From a checkpoint of a small transformer trained on Wikipedia.
Size: 13 layers, width 256, 2 heads of 128, MLP 1024 tanh GELU, 10.7M parameters.
Architecture: LayerNorm before each block, learned positions, tied embeddings.
Training: a variant of SOAP for these matrices, 179M tokens, 2726 steps.
Each number is 128 + 32 x the weight over the matrix's rms, rounded and kept within 0 to 255. Layers, rows and columns count from 0. Numbers have three digits each.

# layer 10 MLP down (transposed), 1024x256, rms 0.0833, rows 316-521, columns 160-191
100098142080067126139129072092136082147158184109109098141179143141070127106075104090124084146153
126175132118071089108038125060123104139087163164141156163127147096133122132141128135131120107061
099108072151184085102169136134142084151100119110110109150158039121123100158113136127143107185113
145180122091124166145158188088104123185123141147112113120145199117120072211153123155163150156113
142056171130142089105108106113112152088104135073098151100057094086157200069154102147104152152131
123117098186167136115089091099175141155126136100110155153143200150104134127136134130124157185141
168207116139171178143182115172088113083136168205132106110068139126124152104148112128139120156121
161155136116131118181129128190180148125106119130127116146142082124136088202143158133187121189129
150108124186097139124158128138147157197158138149098106184090108137133112119119153149146124129143
092112143117124148100108156122135168133109088140133091087124167124141127102160140151145089213201
144122142143131107122137096136227150196091152126156150135068172053171108109137103133135104185175
104139128123203103125209135105150192160120120173163103148069080186132190169082152131069128191089
110099141141131093088135157085132118165118147052134155136100152153160132090090152109118132104156
153139134152121133167105119183121141158080148125098079103156123140090143124089096178142215133145
099131139137109124149109109157134136147137101123176168136127111166152142097133116160117119111136
182084136103092111132074132141134118105135172078075102181130080139110086183140071136107141087147
175111182073116130078087146119126094125120090121098105107151131095101171117107139084094055102128
090194063128090141166141135104097120146096062152134134122143104155076171115104139081169172177102
111159095091136078164171127154156128071120195115120105135103097079111155125150106095127117094155
091113122145099157125128110115173136110123127084111112100136189187137146151095141140164132142190
118156112140120115111181158126104159122140147123147169143088106124080085103085137172147123146107
082033118134139153122141183135178148152122073181121141132085111152124129139111075137113059116133
151082119178168141121108246183089131104113107154109150139073160104086123107111164106111139090172
116138183149120157157082106114152100127081047180169095101106144173125178148092077140136085167117
078108173180123159097070128123062154118075080100145103055121155090160170125107139130170127123151
167117058112171094120124125106138164145116148084146140122120129167139118118159108183059054188114
143101127153174125194099097149144139125059170077174167096125087096093179155112090126114146154156
194125122136105143098120162140108127135181083149161099134097179115170152135110078095127132136178
195146119152171204142077146106152113109146132156101081152146117094098064166138174155126073105129
102153154141126156118065124128131107137153148095141153164053121077071132098125157120168160083134
108133141119072135057115091150083136077146155116161151055178112148151152129113114133122133158144
142082092093122123154151148116159033118089101152101129180145147096212136106208139171140164088140
081138060145133123156123100145156128114124143135102080081185133139135125079114061141098141116092
130154086082115171141150165158068186162079150191102100115093028136122155149054141099104107161110
144133141110119124137086121125157127126104126114142111147224131089097044135165098120146099178136
087177124130155119124096156146181121139146075146101113120155148164155129137126072087127164127158
207075134148103097098139119092114081119075109089109110107098093103168073088100122092110137121133
131180113103159168104145149144098109153124139188151113112107086092096143141146153092099090164151
125160133131134177085111151131114154126182129078107137107085148116125053185090053114103124132078
106133111135141162134106129141147121137158153141117151104134123125181153172147162155135103105106
140150147098141122105090156057132137178091122150112156130118121081156110155085153069090180166140
110117092142144164145132095086087168092118164112137104128110142123072240119172182142115157096158
149129093102127150120135165145132142126134157125158139152127092142085133043098159168117172142123
095061131162134161073183141157078131141112127113065138147154222130117077144099129119182113115152
145121151131102205132128096104137065116092158116139156131130089140161156107128068118099177103127
080122124113107134114128137169153104120124154141141128088136175089127167172092152098123113161101
148172181184131076134130120122125157152113127059118073121125157165137124090128100188142117102140
183108104102150158144117119041189115115133123140111146077102101131121182116102180184168130139143
099082162133076092182057123172088148224141146111126190155139126141170095174173143051188115167129
124108134154180122130137153154093140128165170095163080149117165106133122119087075134139074102139
100102143127146057173211113116164110123121124129116084152091140084108160086153116124153114169157
123124136150075130092146118099129157163171137111117099072136116152125169110123130096115124085114
140132112106089161160080119101136161145148098059147124145116082131157082141162111067097078161126
165148118104158136114129137064122127110119186120099162123127104156149186143123212070149180142123
112089154107149140171121134162099099144081138148079117100168127149019157134056137149147181147156
073149158122143111142094185087167110147147069177092059138151136172174149096167131054134074161175
135145140161077131132149137111058120155122150166160122167126112134132135140128132078119116125132
073116141136092111150092180133124186180054062149095148139153140082126130144120149086116127115130
148107089106114136133130099228146135120164124132133151161122120110138131119151128126121132140126
115126172124068119090126100180142173158179161147120188125173118140121122123110125108071083121129
125124087115143064083096129077153112140119141111160112086152195122187102111154116153205141105159
137113094144157163144157128187158170100101133141124119180174117102104100148121124137191161166177
153128107105115117149158148184128117124121116088110166181141129143140146061115140158131116117129
155141123096123116170209111210153139146183167167116055134100122118136099151126085200100095113118
131173180152106132104141122149072136140099066174118087096172076102140184127141123068073102141177
048110123144155151066107167143125137104108118163115170134146136119134107158117158135076118093160
153178135131152082183097143139131115173100182124133188140117132088120148156119052114150086157112
090099107170141151169128114156160176088076162080177075174154139132119160119131120105155127138127
103130108114148130170106139077093104152136176119124100091088153153134149131130137128118111088177
178119141124165160093122101107093148076139103096120147219130162131132109106101110131106150141157
098120064134096201117127100159153175233100116121110163149139152134122153126077148128111094137161
125204126110153143146063119111134119088106159152131121080146176147105136114106084105144160169171
120137099178099143145171161116152145170121160114118132160134199107126145179120185106114125128085
146143077121127132111149155096109092129156124160148109150154064119131145190116161140180150180127
150172135159163111093138132126188146164131156124153164057112119131070129129116103138124105187140
117155116106150121102123138106097181164172129153139169131069101091169153154139118108192133182077
153129127176165062107114124078121123130175135146139105087119151119102125207131115089132135162152
122136135112154125099111076111091142134166158115093087114152160124124115102133094152104130147115
144143101095137120130122143125095108131105141147148161139153117178139117101112178119137183147165
095126147141098108096098119141124156159131105134166179178130130078151102139093143163110172063116
129116153132145121109098090149156099131121092145115110145094158104169149161111189135141166134112
096119117098136100106222100150088141153159136159152121084101144120071128150121133195181137087131
148081131135180096162110088072136109087097102166109149097158157120102136093070069186155117072089
066133122129187146119122092058077113072165164147123110159104131164085141064119105111084123125114
139161174146121145090114138081159101160154144130101171117131140126133165098146158106053091171165
121154122109132189104124102172170138158086121112156140086091150139113107183111132191152147149108
138110138172163112171092150150115162126133090239131116120160144133096095158168115115161063148177
137129134102134113143161128094151182155187167085060106129105116147161142098109127107124147094194
088104129122097152081095120122103117094027128140126136101097156120133162113151094147132137114148
176094128078107193109077108138108139157144117156124195097159118161114123162150077142141151118123
101126150231153072126115091155167131104145168074155117142116100190114109133168102085140157165130
130182089111159179157122101063171127130127156154141157120161081136123090146087103140126151120096
083078091078180145084132136133136185161137092132163181058096107148187149150050101177172133084113
147172133150134136166095144168132164121104120133097115098127130099113074139087118177121095091056
123143144118127167096115124113059137142094172165077175168151158188134140117077147141070117085090
127153160164078132145139090081100134080107114072110154092123095072115154132105096088123133128177
147145110174155129132153129131070114073128158125150153137099090138109097114121139123125184169120
086144176123121138126169160132179128172171134076136178196141098149100111117132203061130164205154
156147132057152115118149105187137090087157106131103102102128149152121157109157193167101085101187
082159174143142120114160106141127104154117100139161124103132104146163130145134149110116187061106
132141131139163119082154115149060085096097161128142128165119109116157135150111118157132141125186
120200138143142129143149083119167140089129128132121156131111161118113133147168162099151140101149
140137145172113179092077095128173198114097100118135110132122120136071106032134148095123171181116
152129154087097098127131125095112127096166100129132111099075152130138107157179150112131160147169
092182129155124133195109124124133146144094064078136085105125106137123088108142111098157207124093
150094143153083154158127171072097105113043114073119123116164177103114103105122134097073133155116
108141111177215074105133123121143183151132111163135136108153126042171191084090091130117081110098
145095130118115125116102171141152148162111162148140169144214155107148132117147116150144096082177
107107110114146048116134103076122190116148135074145095151108127133144093144161180140146085150098
090057129183151138175152118157151184146108083145159163134112117122121191133106125160134133106146
142160106141073171121188165118135143154129118132133142112160131137138111111093129177119095121090
190159098102150102075119134157112144098080072156167159107108138082133029085117140066220143162121
146091112141112111121121130080101100124108085087134190087131099132166121100119123136136110157165
135152115105077095146071059115139083069160140182123082124164105120130129179144088076124116108145
129112153132153149129169115124145107135131138053076133114140187133150151131091144113120149144110
084136150122162162177113126130150107156208139135157144177095119152131120174128092045120127095144
105169139103097143100106159184093147100150139114177112122130159087120114147120140087174076183165
120119108171149079131131126099203078144127133123143150147140105155145116153158165123107140127125
131150149162132141095218135126130126132126136099126152102127155115121142140110162123126119138163
177104134138153146118128125147130099076127161142118080127148157123075117129155146040104112110099
110115154131151159091132127129065102172118136136153095141115108127178082112190137079164103111139
149165152142123201155132112179118080042102160119112153119157086117153083111117136096132120127114
117148147133130154101136150135139114165118113127181141166190196094132160133117150090090098141076
148114118148109128114132103146115166107150176114122143128150245112114072109164146095107141136134
076143123174145104166084147104131073067163195181142106125086175125122125114171148150136142074121
163137104168121111145173108123159144209146138167058138089159093121110134066087134162142117136176
100144043089079114098183132113089124117136176145094125117138164164120140132142159091090116137090
135141160118169115070137097073092094101098153145132128154132122114152065161158061149122089155133
120125190136129106150121164117162139142132133114157191188118093142117086144142128065152155151176
038144125194191121133132186105109166106128127093161159135102132147161129134108174125151104171141
103157115160152138120120090148114117139171146183097137105152078086178098134108093166112149088135
078134103109124130120059139046125155167095112146166090075074146184153126175163098065151118136134
147177119183105138130104031124101127082094116087114153178149152153136124130147105113145081112106
133123080118105120116084111109121113080128088154134158143161088136132176080067145126097139074133
131127076146165162088129140193142130101136092116136133135161131090116132068121137148139157170087
170116112163134095097180123140145099121136131114159093159107110125098115100170115129157108156146
167164106149142142160080093112147171158116094115136137115084147092163051138161147095140194138199
142176130132111191105064128179116136103163208052136181129130165103198122122085125180105127121122
124108160171140144106120091086097104129101119061152123178157097174100135097116062096189077155104
162177164123139154179169110082176196120055108144117116163160132109091139135123119167124081132199
167177135091144125068125138133166117118138137109085144116090136139066163135145135138142137137131
166108132144061076116079080174115138143114151190144157131150123074190068103111122116108089108143
140142107115120169114134131101163153096159102104154129120107169093152168085141146109088149140118
140081101138111152153126104134125075108138137121126116196090108108179172120150168178086216108142
106136127123120117103134147190119147084102148153136137103139116100130124167127158077154139123118
096106080166138125145170118153130140073130122191109149113112116105128096167139145133098066088145
137109109076145108121216156145079116119146119150138166108158100117128159193205108080127078111136
161161174080049116098110059140100155127203125155075140178146065085142082121079069102140115138132
076091100129143161062255127186122109108130073144146112162112148143157127168112098125143132096135
162144099102108129148128118142120116068099177150126116114180168148156137158134095089148159153170
136112123072087098173175161157154092178074132141134138186124132138168106130095172106117105092147
130156120120131112155155134110115111154130104136170137144110140196163135118108132123159134127127
128138177133117138120133193200103140144154124096165119138139091135095169076099131118105121131169
164097129059156126102151109139128064129174086138112178156115046111116099151157130069155124139125
122187149141146143072126114122174138165163155118100098086135144124071125129205169186119152128127
137122151117119180159153113153140126128159126115150129124167136129079142106110170097137125165130
123138155129114155061187120138164102149125116114110126116132155150190121116089162100126105121125
111106128092104162141101104192080137162109078140151111106101154099176118107160123151074117129102
129123123132143138124107177110106089173113167143158152116134136100173115150170123130164133127106
231115135092167112128081132106045030045167217094165147115098088102106073157154106159125065138132
124116139104136128094140185145139135122142116096084100155169148175146179086128139151164126150163
118131230122160017163174109154177189147085129164079163110177113073135067167079093029137114146108
150104141148047080140085182173076155157148168108122116174160086072102121163155135135037073143097
104190173132120136106186181123146107118119122110153208151094163085134075139120124136150116147140
126097141195089116155108196135134180181135128106096165117176134149095135142102123160076122163108
114148111168158151190078171095134175124175098101144084180123133094108220122161088133115130137146
106151076146142150117107107137108106119110202140126135154093116161191124187143166138104119084153
095086161105098168175107137093135110145164199146129075122116084133141127096151085154105139094108
054196183111124141185128152148110115140113111135113187215113113140138131135115119162220069166116
166101071084130147069116073079150114064121081123127127093088190130142135150156184096119140093081
122111112154075106122125035085152151106084139161145176120055069119184150135108142154091109161136
145118097058142142119112117160096138105088107133198112142154122141111163115133098101163141115117
119137171182127117144141162117140117107043085188151180155114082102085155145154153161129168136168
117101149148167160130187085122136096107138146101121129095154057080132104146134121131167155159137
122148110148125134109157129169122104152198104130119136128127203132095070147108066103152132114147
085116138110141127066161162137110114128152099109113140148092136126145136135109104144160127105124
102113110124117138154101141189138139172134134096123153132140092134133117136164130139142123156145
129160129142166159143091112160110130090127099139103178127123093097116141131077094114166194116094
128173076083194146121166130051136122151077158110130130089136141140086197134172169111120116120149
065090155122160146062095133158124120167087136081113092108130109145114110136165136133143055108117
107136137106143154102092131183136138130097139103109143131140130109163141188077063114176112172098
129139122127142066142121130112126074113112149094148136130139125126173141118190083157118109068110
079098169152164182126159088172127135129106107128123134100124126154079135134139127177200100195129
129102104115084095134157186125157117117130180059096156146123142125131169145099117181132164160133
104202107148143132143102099151153149093125165150159134093115152085131149147176123116118118151143
107110148076126131101136103093167082140104075109141083134149049213100128142140093085072171087192
153156111139158152152171094159112142112187094176122151077131103124110134120132135136139182092120
122116120132172135113149138096119146131093173092143116136099134142122159108147151128169104076157
087105092075126161056126148171118118114115147206183127204118103159116108181173158147102131134135
074165128159160123156056179090114161133150113207113103112157134132204155086133110088134116164097
140110143082159161072151151176081059109071156116123119090167138149124165119229110117133128096101
139171181122060134098080172100127119118150144087143100141124088138100165149118129097114084127115
105169161147141134120093152158105128146158089076123100142107115098148144080152179120116075155152
101196137089085151157081124179123027105089112107139130089110106091140202073139109158170103214111
108119068079149128126166150121137132163161143099124123123101153153108140121133140110114133135109
122158133152096122168142125161100115129051113185127106125077123101124069106146174171108113133073
121135138139154140079127085128065073119070111152169107109163128125114144164141180076136090182163
140137139128132116118151138155118136143139130138095154138139129111104136189203143155106089112086
136110132146130088132183128190107111082140110156142119144061088143104109205126111147122084121123
050142072136226073131098149131114093142106135102158121115190121133096120105169106138110099087131
091136103120131128123132132054133115113089219112134130124180143114151118167073129159105160144088
138112163138136086091138134074174162127139109097125105105114116157111126159137135113131101130151
136165137177124084129123113115188119134087107138117149157129113149100073148110103097140138188112
122133137131114159121108128110154101127178171109118155123128147085095112070161108127180112169123
113106078135113113147154152205157131188188106137105187141104161172099120169187112064085109145149
091113081122119050126117154121159137149149096155121116142086085126173114159081131150168098158095
# layer 10 MLP up, 1024x256, rms 0.0927, rows 317-521, columns 160-191
156106118135059031107084127183125039143179151148118154103158161116092193080153151085091102085114
140109128168138133062095136135106133143121122132142113134102180141129210066107112123253133109162
143140096141099060152145116153067130148117083103106144120125135097147179104134097095136083149123
128158160135053075202147182156084119180185129209167088083161149106114139089119117066148073158149
136113146111170114107066146148163186122121137094157169123150157115055100179089112138128107134174
119149110095142077133156183123081127187137172086127087171138127147107177104144118044180168123129
163132109106142126127118174200125113087112104082179193150167087115096067113161166143157150149147
116185193096160133169165112145097166147125107098088148091079078115164126112139155136130056116131
101060154113112165069118109128062156139178086112162107141081145140154154148143127155139188087117
126095158084163177177146145139115098081037148122201129155075153175100155115101149108096182170144
156175130154106130161129103074076137154139084140123139153126097125174133186115147126092205138112
146157187082060126159105153185158123113133141099118158155140143124157133077132153115137123111159
118127149121119092169055123133059115107206159087111174095155040123165160124129130170084072056128
140095070198121149121079165107118153114196094104196184177174135152144148087107157102145120134112
079103134086115142199085158179122115131150135147165116131107100078100092123140152123104116131122
069144102148178128187147109185089141103173079149165131135102073118074080024169146135156138172127
205134125105096101128104164139134108121196097135147082141088051139112089173121131173144144086107
097114129131124152163195140128132124110140161154065127077094146118084107101078094183126145166036
118080086112145146147133134116203116163074134100207149115108117088080098116075189123182077124147
157126134117110142089151150115090168113187099139153136150147109163134117177150163188199086127195
122122134143096123164080123167093101168149101211146100113171073067162118135159104079168114117104
101116101161134164116093120189078163116118105084149158137113124161135089162104035165117109121182
175101031122158159152127131124137140168131205102127099119142098093119134134154175163158159175159
179082168138176117151134134162185097093166047077097090111143145211136163171113145046048133130145
210170117097048116118120112119111123131125135062129109118132119234126109123085046193065156126153
102115109125109129145114076096085195157147159121069146122085141106152046112125172121073095132157
088160160112106187175110152139104133105134118100147142075158134143140115096179083160107131142110
130096095137102132085065201101163160109103165137148170143105153090165086119127075164161115119149
085103158146122092152070123105106134158091137120135122100122162118110156131119093166191114157128
144123083114081126129126093170183163117179134079194125090073126102123136100106169104066108115159
099121086083120192133083158139133201156174090162139111136136114122090115118113111131050137166110
114121130116147104126122128135089139112114183146120103145026100125128121077129120217100154100161
157137081096147168131148114089153114117105135160101163172091142163094154068092096143179143136104
143139087095152148089127168120125158088101133147124100146088126128145062062155155163105141115123
172140128143134133139175078086147190136169120130142110081166182229111123139077125148128168097069
109114137137075121112139121174139158149138122171117073104108073146120182105126123130115171137129
122124129169082112189153120059150123112172133170084073131125134192153165140092128161104122165120
165153124137132079118069101163113121106053095129123124141103143161136127165090176132115159128108
125138092096109092075131092151077118103101087112163145164144097088120121102148180150121106135107
133132168136135108104085175168120160165170136147136129135099162149155095091137156159162164112174
167134091107094087153095190118145153136143117142100139152091103130098156147074138103185178104158
162118110128149087115155104082181125166117116094101116094175049112131160129102088159131089121125
144120112175195121137157140137152079136171116085107128060126196195137184166137072143148120101115
186119113128084110079152103127095129177130097141135147048151151093140095100115148131147170164205
054173127110103090147180156100063133110136133132096112139092126162123129062156148116145156090134
105148128056086129154189156147106180142135180086136205081132134097143085107134178056066152175131
093141122130158132170157156092121131092138147114155121140077101166102173161111112147164127154204
125070080111136119213141120174121141142165154090117090150147117165131147131117122129079137115170
112127120197119072119098111157122137149171129123167069124140158196140140098178158145148080153121
129119093168090181068097142072133162164140177091194069101091149180109093147077066142119147175124
101115129088099124133136151119079147029100132113153119109158111130072146144103164128117093208090
111219128113125134129104066143149151123077138082127144162108158103143106091166139104121071168164
142129104077130144126143171132145108144138103062142158132148141101138147116133126140188111095089
182180142059141074103175073159104126138119149149131120098055125184178166143190135129167135104102
181145027094117109090112140148153165118063157131098066170121134142074177103149117165174161070103
110126097130141143122101159106150086125118150171157087130156185150109099154156138131138122158142
147111140188092163073109144196121153109126082161131138124102142174099121094140156111169167120118
087090078080069162163132167163150154103128129100156149119133104192128187141117140139145071154110
162075129106112159114165152121158206074113122168130140113115052111096095183121151117162142179097
094123144066093196132128104144074202187187123095107128132125146205101190110118140137110105125123
130094127174152090157100108131102139139156108077173090074059171110066162152089109163137118129095
200125110137145108057152133097145152149099102092110125127145068160138159177147148133145095112184
151120130117138079142152077088116166140091088081156150127125117129183159144122111136134066109140
118134135193085078100147125128119148075187132112093139123090146089158154160106121125111156166092
177090123147100109088115077180163126124144161016109106115161075130131142154138148080146101163121
138145091118097137109112188103079181109172130075055204187124181128103115123143138089137132129158
134145123147101114167165134142150209153161092115119149109096095177178089200135125112110178135119
094113171076145159120158154156134164125152162063131134135124125173071134073090109034111179118132
111112143156133132100110116127135158144138163133089115149119139136078122157146147174095147145128
106100154108123105103044145073180121126130175124097176173151076131142094148124165116160092117113
119110138099076156162116156093149139152128177141105107140109157142114093109143109136074157064104
101157137123095116134129130111080128066124128048119098099144151132088160092154115117125132145120
139067081082112163116153129122167114123149077112104094075188126128187144096164101122158090153088
125114110137136090114195123125181096153139155132130169094132128136099121154140079118078146178111
151150218122104114070165149155148121138122134163070081155154129113083070097124111133136123106134
085141064078124093122141109135120120099114109138145166170131153118168071122166107144139126097123
157134123174121139182120114108121133040103110131135120151140147117136059104156125152108132106139
080091159198168102042131107120117165142180138114043059157123142183141175166094116109160146208137
153190101096115109149088159125162108176102095176091123191133145172113161148153169134137192161097
101110160160039099158119161127097138113135132106114177082140094114100186192093149134152185105038
126079148133125159152087143142098109162132167090166127147145117131125153145108166106094163099085
151130144148130131133119164126189150066175155117108131126145165142075110081188159086115171165172
090095171101122149093140176130074135113079097116161132161168116132150054109146108145161106155067
149131125120104116130088097112169114120111099128116161093115100119119078082153128099135082126108
068071189107143062122142106131114242113169093105164083131106133119124164154136093140117132149128
122147132161108091113141124116178110125135131157168063117195193184160091128172098124138171103106
120138149134170060138100102187118088101082087064201062127122125162127140145109105140145126163137
115092082132191130110098147084159215100105121087150084151131134157137149120132127067094148080129
111082135174176066155110112131160171157127185106142178144121131087086119100098116196108074141111
107152163134064128161124100101094155093127146122166104175145139070137073163149162131045135170064
127146094159151134188150127120095107133158148075129114156149138094077106092140152089184133118142
101153142091117091094116128107194097167097140169141150148130099163139117137072150177116111139019
115157077101123171143154113105065130146171109136150153158129135189141158081128089133063142166160
119122140078128150126154097151135116111163139139127168069039172160118153153151138091138238196114
099193092129120140139159128165198118106195134140127106129065163158158136117133123148156097103043
165119124164115171120107157127106128080125164069128103146154132164130149131156166143149154153097
162102090109159130152116169151151102161153135089113127119110140094162120113163128174119127146174
103119152080180145145164110150128169130140140077162050074084091119097119101113122106111115159153
144124095084091168145147112169145197174086135135115164151122088120128131151102144140095073150126
105091190095128148135153133137113117108104090137143104094113170128125103154187126140136195102098
128088106096134091110085126129172150096104112060119111176055095145164118147148107136109153125158
135138123094111141136089159134135158147133139157156165123086134164140186114126088158124085167122
078130105104088132101207135108146117107153126122133070201124125111178182090157139166118090192097
138127101099116146129157104158122097136110107130164210124142119184123157156148138073116164081136
154113095160140111099117136094078152124100150153104132168113143122067128164119111201176124130092
128126128164108160113055129141159147162097118127164145128077169144177085145173135133160190212113
116158123149120057108139096139094118129149101081131161142113117151098135116141121101187124141118
153162126135099107167102200148093087196162073075183171092140177122158088115151101150142177077130
168169145123124138163157024204111116140103127123187139117153125145093125126129167144195139117140
167155120116160082103167143157171133177154136119134103110121094153123127120177094107163138144157
187146141144156145155101106093127120125139181076126128181158120116151165182105104114113164162077
101165130099107167121143132113140128130154108085113128150123119138111177111152132121034103101113
114123079094153154104113168085099214174122106130122139151165101100096144134108139130115157141073
093097100147146067136186126124147157145111158134124148079129050164105139100199144126155145110087
116120067170130120168068097137101138157117140065110136097118134145146082087136118156131094182182
067082143073086125146152133113146113132135114094128148076106159169088097086098143117120129089106
173146133144082143139171153111129158111147091104130150121139087114138124086120165097103137067148
163128114101154182166131128081093136099100127151181130133144083156161120103162167146131113137203
075115076155128179188058174131049183138102103067137132209099088240084128071174096111128192107145
082107086109111142129136128121133128146141140085137161134110075137152160142059125077175095153160
169126066115146126156098114143181114166144105115078146125118160086153113126078108179093107130116
166167069128123092113164109153110140109139147114130155122076143201172102120142125141114155121156
064098123067081159155086095136103137127124132101122134176152116137138170119216075138120155117138
122151138149149128116184169152160100078170164113110137130148097088201152161088146151140123102148
121164130171155215127107173095108128126143114091120112171157139120076133143152197145098142081142
134086169158139139171137135082082195153110106183149092137071114072136031074131064198120105158156
142115152109170138110120073116101138117082142115086119095158112143140132112180153111126161153109
135089098075114139159110161140136157101111114103167106169163115112141128078147108145150157173158
122118128118153211133155094105115137146134122175142144140109114132174109111127115172084168143070
119169123080107133125121155115123149105073112118109139100095172093128130102188113159100127147136
125080154144131113094100071122101152081119118176178156091140158132195111173105121122129121128113
189095116105115097098110143094181130137163179073146055134097144100088163100179130148072210156130
088107154183176120190109171147143094118148120142181110187139115145133147175158086146083138219116
109119096114124150156193116102088125092131108096133122133110129119113111100143170135139196112109
107082054133152129092097088091129183151129086140122068141171080152127122169104155138113132114112
097107148134101100168118120129105157140118153124144112093130064141168049169150149172128133132102
160144134107098083134139084167146145141126112143143087160146110092150070118146137152073095108168
158121078051157168099222094135077173133194107105070108172122129111093068162188148095083116090072
076191143164172111123114117144173121142138132166134116089164122136118031111118110083145169179136
097184172159069185076195128094074111131097075100132149174122119166096118109138170137135086127085
110130082093101137078094089097133162139122140102175140129099123142112117143074164110039142140127
085126172166135114112163086115090193044134139145174126113155066189125103155102165117126102129149
202141154078101138083150190169118173115142078106104170198077140141111198114099190115106119153158
143108121145175119112124126174166143155104108098211116159085091157119061101104127123113144060119
139136111159164159074099200088110155155172157088112105149150147180123114115140116171137148144122
160161086143093157137163070122156128159127162106144155154131082133109114129093087163126113138168
110081078124111149164153110174181115153137142094107150080146115163148123140137174174109149090103
158076055164073080139233145172152166128101103149084092148183143169165118084166063092115098199133
132115115153145123169123158164104126079138124122124161107134125124116155107148162151181193158080
179122148151080157128115088121165110169103158141135072118125151137061111072110142144111183122151
121123194131110102161167179131131133136121153073152129096140154128124078116146155150160134146118
157060102107173143148122109088135173143124086084166112133124067160089151158111081095146112095147
155137072154087158147119210149115126124077080139113083102059101135058093089119134174101144119118
105087181112094135104136114137149168080124108135149137160101112173132147102099182105109067125068
171091128143154124107121185116137108113107080138168143103085123118115085170154141127130123159098
179116119136082128155098176128167157106158121176124129094116111139175146104102132114121138127127
109133159084141158155121126127086144080143104069129094143079124137113130153123150090103119141118
080202137140076095129124109192160146056161121111116031180139126140141130135170139149131139164139
098118148086110159164183161168188133115136119090128122112130078142103143095109165087176087165109
150115114077088123199113091112123136096122103118111123063129124108150127129096156081156154047142
144164134165139138124081146141096104135063138136098110091120115151127112079105115101161125168086
078089129121128130089052145139177180211135123094198133106174157147143136100174185190091103139147
184124131112159120149085152145129146092146107090135182171105112118083128089149130144115116141103
083119150094117106225193201061133110157136144120133104072128130101104105167121143140157097169095
151106126117110162176173104119154107107074130056201158148159131161158139117132103128130095127160
122157123145095124055100097127136139192159125078083105111116095146144139107101129136093121062146
130138134145141131151163066144126162117086126126138136098116184103106100135101176150100144115117
012128122072121139134128140133115161161167131132114103102117121098143079144145137180133149168084
098105130142108167075186159124084153112163128089163081114133116096136102094089129184113135106097
095098130120101096198083147109094081120136123086159192140106171134104123162095134143116128140121
121152156080077146093151085094190129139145136152155095114182110093145090147116107136174113191221
139168123104109116175177129135075116122183115108130160155123118153149087142132109135135108087098
122135098125075121140081144080141126164128113072115107128175145123118175115142144140148145103060
115134100186121140095138063110230154120139122079110121119119180073128150168078121204130156096148
111102121080133109178086124115038147161135126202135116104136111165084153131139136131092106129098
114108090127079143162139189111142164128115136084157145097106142161101126134153083131147125162063
130143106137118081205152114167077113149142120119135103133154135178091121141160083136114129146145
123142165086119077106176169122126138154105111062111147109096160156172108101134101202141129152106
173142106120098105083092092163154128120127140143147142153069122138104076108102133149169142089122
078094184124068114128123142152098088151128179137166106131140118200140081122148091110114088131103
120131133095105142129199140115149131126074123106148148122098086118114152100098159146104089134105
155094112131164094140139135190133075175116140134125052097148105131115103181127117220119148131115
105062126120116139128139113158130125100147132118110093130158145158142114141127153091046139127102
133053114093114190118151165112115105098142120086097140119102168168145125126081117140163167171126
126130124104101092165123103135149125079171102126093125094125111088144091117114151107104137079141
120110174125075148131122138122080121142159059122097140161134061146104140129134086162165127120157
142117149150084058120176146155161138095167153099135145130076140186172131177157117098139119135096
114141135137114150161104147101156132101158093106117085203160143141065138190102094103104147184111
097080138138117155151114043170089129147150132120141202107104117130139169145087119186125129100139
108138145128095069125215159149145121128073165144149122108130158084137106134177108155131089123146
141082113041118121099125144126169111136139140119112099133109162120116131112100135179167115077145
175213058175083107131118146109082110134117151086146107138121154197134116157119128141100153107098
208160069160130133111160159136116085085153138151134129131121154196086110082115186143084171096121
097155108086116135124097107107080122138151110110158146123128126145131127095124129153117123110051
060130151107081174186152179143125050155123132062097123169099141112120186173144212104169134146118
120115100105132136111201150169049151173135152114087128166109132141113131087064159150120178152146
101115117149144093171158109122093105164158150117102129179158100191145120109142155127068149127165
107161128157120193165148140130127093066137051097142132131149166141142103078135139180082081173137
129090099161084128134160070098091188086121082143123131113085155174145127129172129119101135133103
105142156136056092127152119102118125090178152175108129194075118087105113127146099123067156090101
183163100184121169121105099168137211107170139164150036123136101090143070116096192124113142120144
122094179147186146099108125109071080141155082080146197121144068104132115137139224117130129105172
107085177183075109158144110123180128113126088145172121141191105153114143097163146152151062076143
146134143068154117141124109077159164130109092145146143102155150116111130082110149165123089152114
129122148150089103084066094119167148108109155072128066149102126159056154106156146052115145162099